config.yaml
head_dim: 32
intermediate_size: 1024
vocab_size: 5009
norm: "rmsnorm"
tie_word_embeddings: true
init_std_qkv: 0.0442
init_std_o: 0.00635
init_std_down: 0.00635
optimizer: "muon_variant"
lr_mult_down: 1.5
max_grad_norm: 0.5
warmup_steps: 200
decay_fraction: 0.307
final_lr_fraction: 0.0
train_tokens: 304600000
Each number is 128 + 32 x the weight over its row's rms, rounded and kept within 0 to 255. Layers, rows and columns count from 0. Numbers have three digits each. The size before them is the row's rms in percent of the matrix's.

# layer 18 MLP down, 128x1024, rms 0.376, rows 115-127, columns 576-639
100:091110158129124142122142149176081153146094098119077100158111121178174138121116107117191139141089152108080151147133130105122173097099157139120087165100135139107083182143144101194138119144150176
104:123176115191133149133164132063123145087096103125154173101113115110114147162121104179098117169083139144176158079175137150134123159112153112130065174166107122115092163106100173128139117125111099
094:100124125125153095199056135130115134074108167114088110151142123145104125095103127134141185147152126154131087156107139096171094089092146136085141114095135112148116095156139108120116110140108086
102:096169120172150091116141117131109117144143104107121103101107144125110177104176157121102088124140134127147055106160089137082177121132123151139126099135106100078093106107062143132152191163111139
097:102072141123113069135142132128150165087166126084110106140123060184086142148126121148125090107069146162143158129172115110143129136100116182101083098156132082138166083133134141141126149099124097
100:138079067181117136093114151091162146182133114140116063120142128148066076130124123090193085128175106090108100117095072132062169083126125064076194124183159116151131122132156085123164126141101095
097:143095119112174093116173055211055152146118107167128096094138177083141145115133134150153152112101126141107169109186121148114081160142127152109070104179130118106152148149108151122175172101104118
100:108150142119124177102110127118202150062165110165131134157139137122124169110060126103083102132103172120188178112115117165158154113127108098105178142105097117110160123102145182142110137137138136
100:094117121154141101078117176184114060137112186090148079149124108099186131108087141091150138189088120040187074117113096180134084167093156130114173154148116166118130132118141113090118162059158164
099:105120104152115153117130115062154070137156130107199160184122171049161093166174089091137146120151133153101126139126092185171106155114076135100191148168121163151121135090080163124107122088133135
101:161163105128141135150133128092115182144112085136098102098100139118092124098099109049130164123147103121139132161151156114153104075128166113106128099153141128128108113083148129139162129085151105
094:156114128195159132119162139137156135098130072197174123123103129121178095159154113094146123145208162167069157133102096128126113096087067105087073139196113162128100158134076176164112142138230133
095:060126215128123147153124090168112122200098128109150104119132156136141078041124161099090119124145147173132132112175185121139175162168110125146163134129100101159168153181148147123118128126110115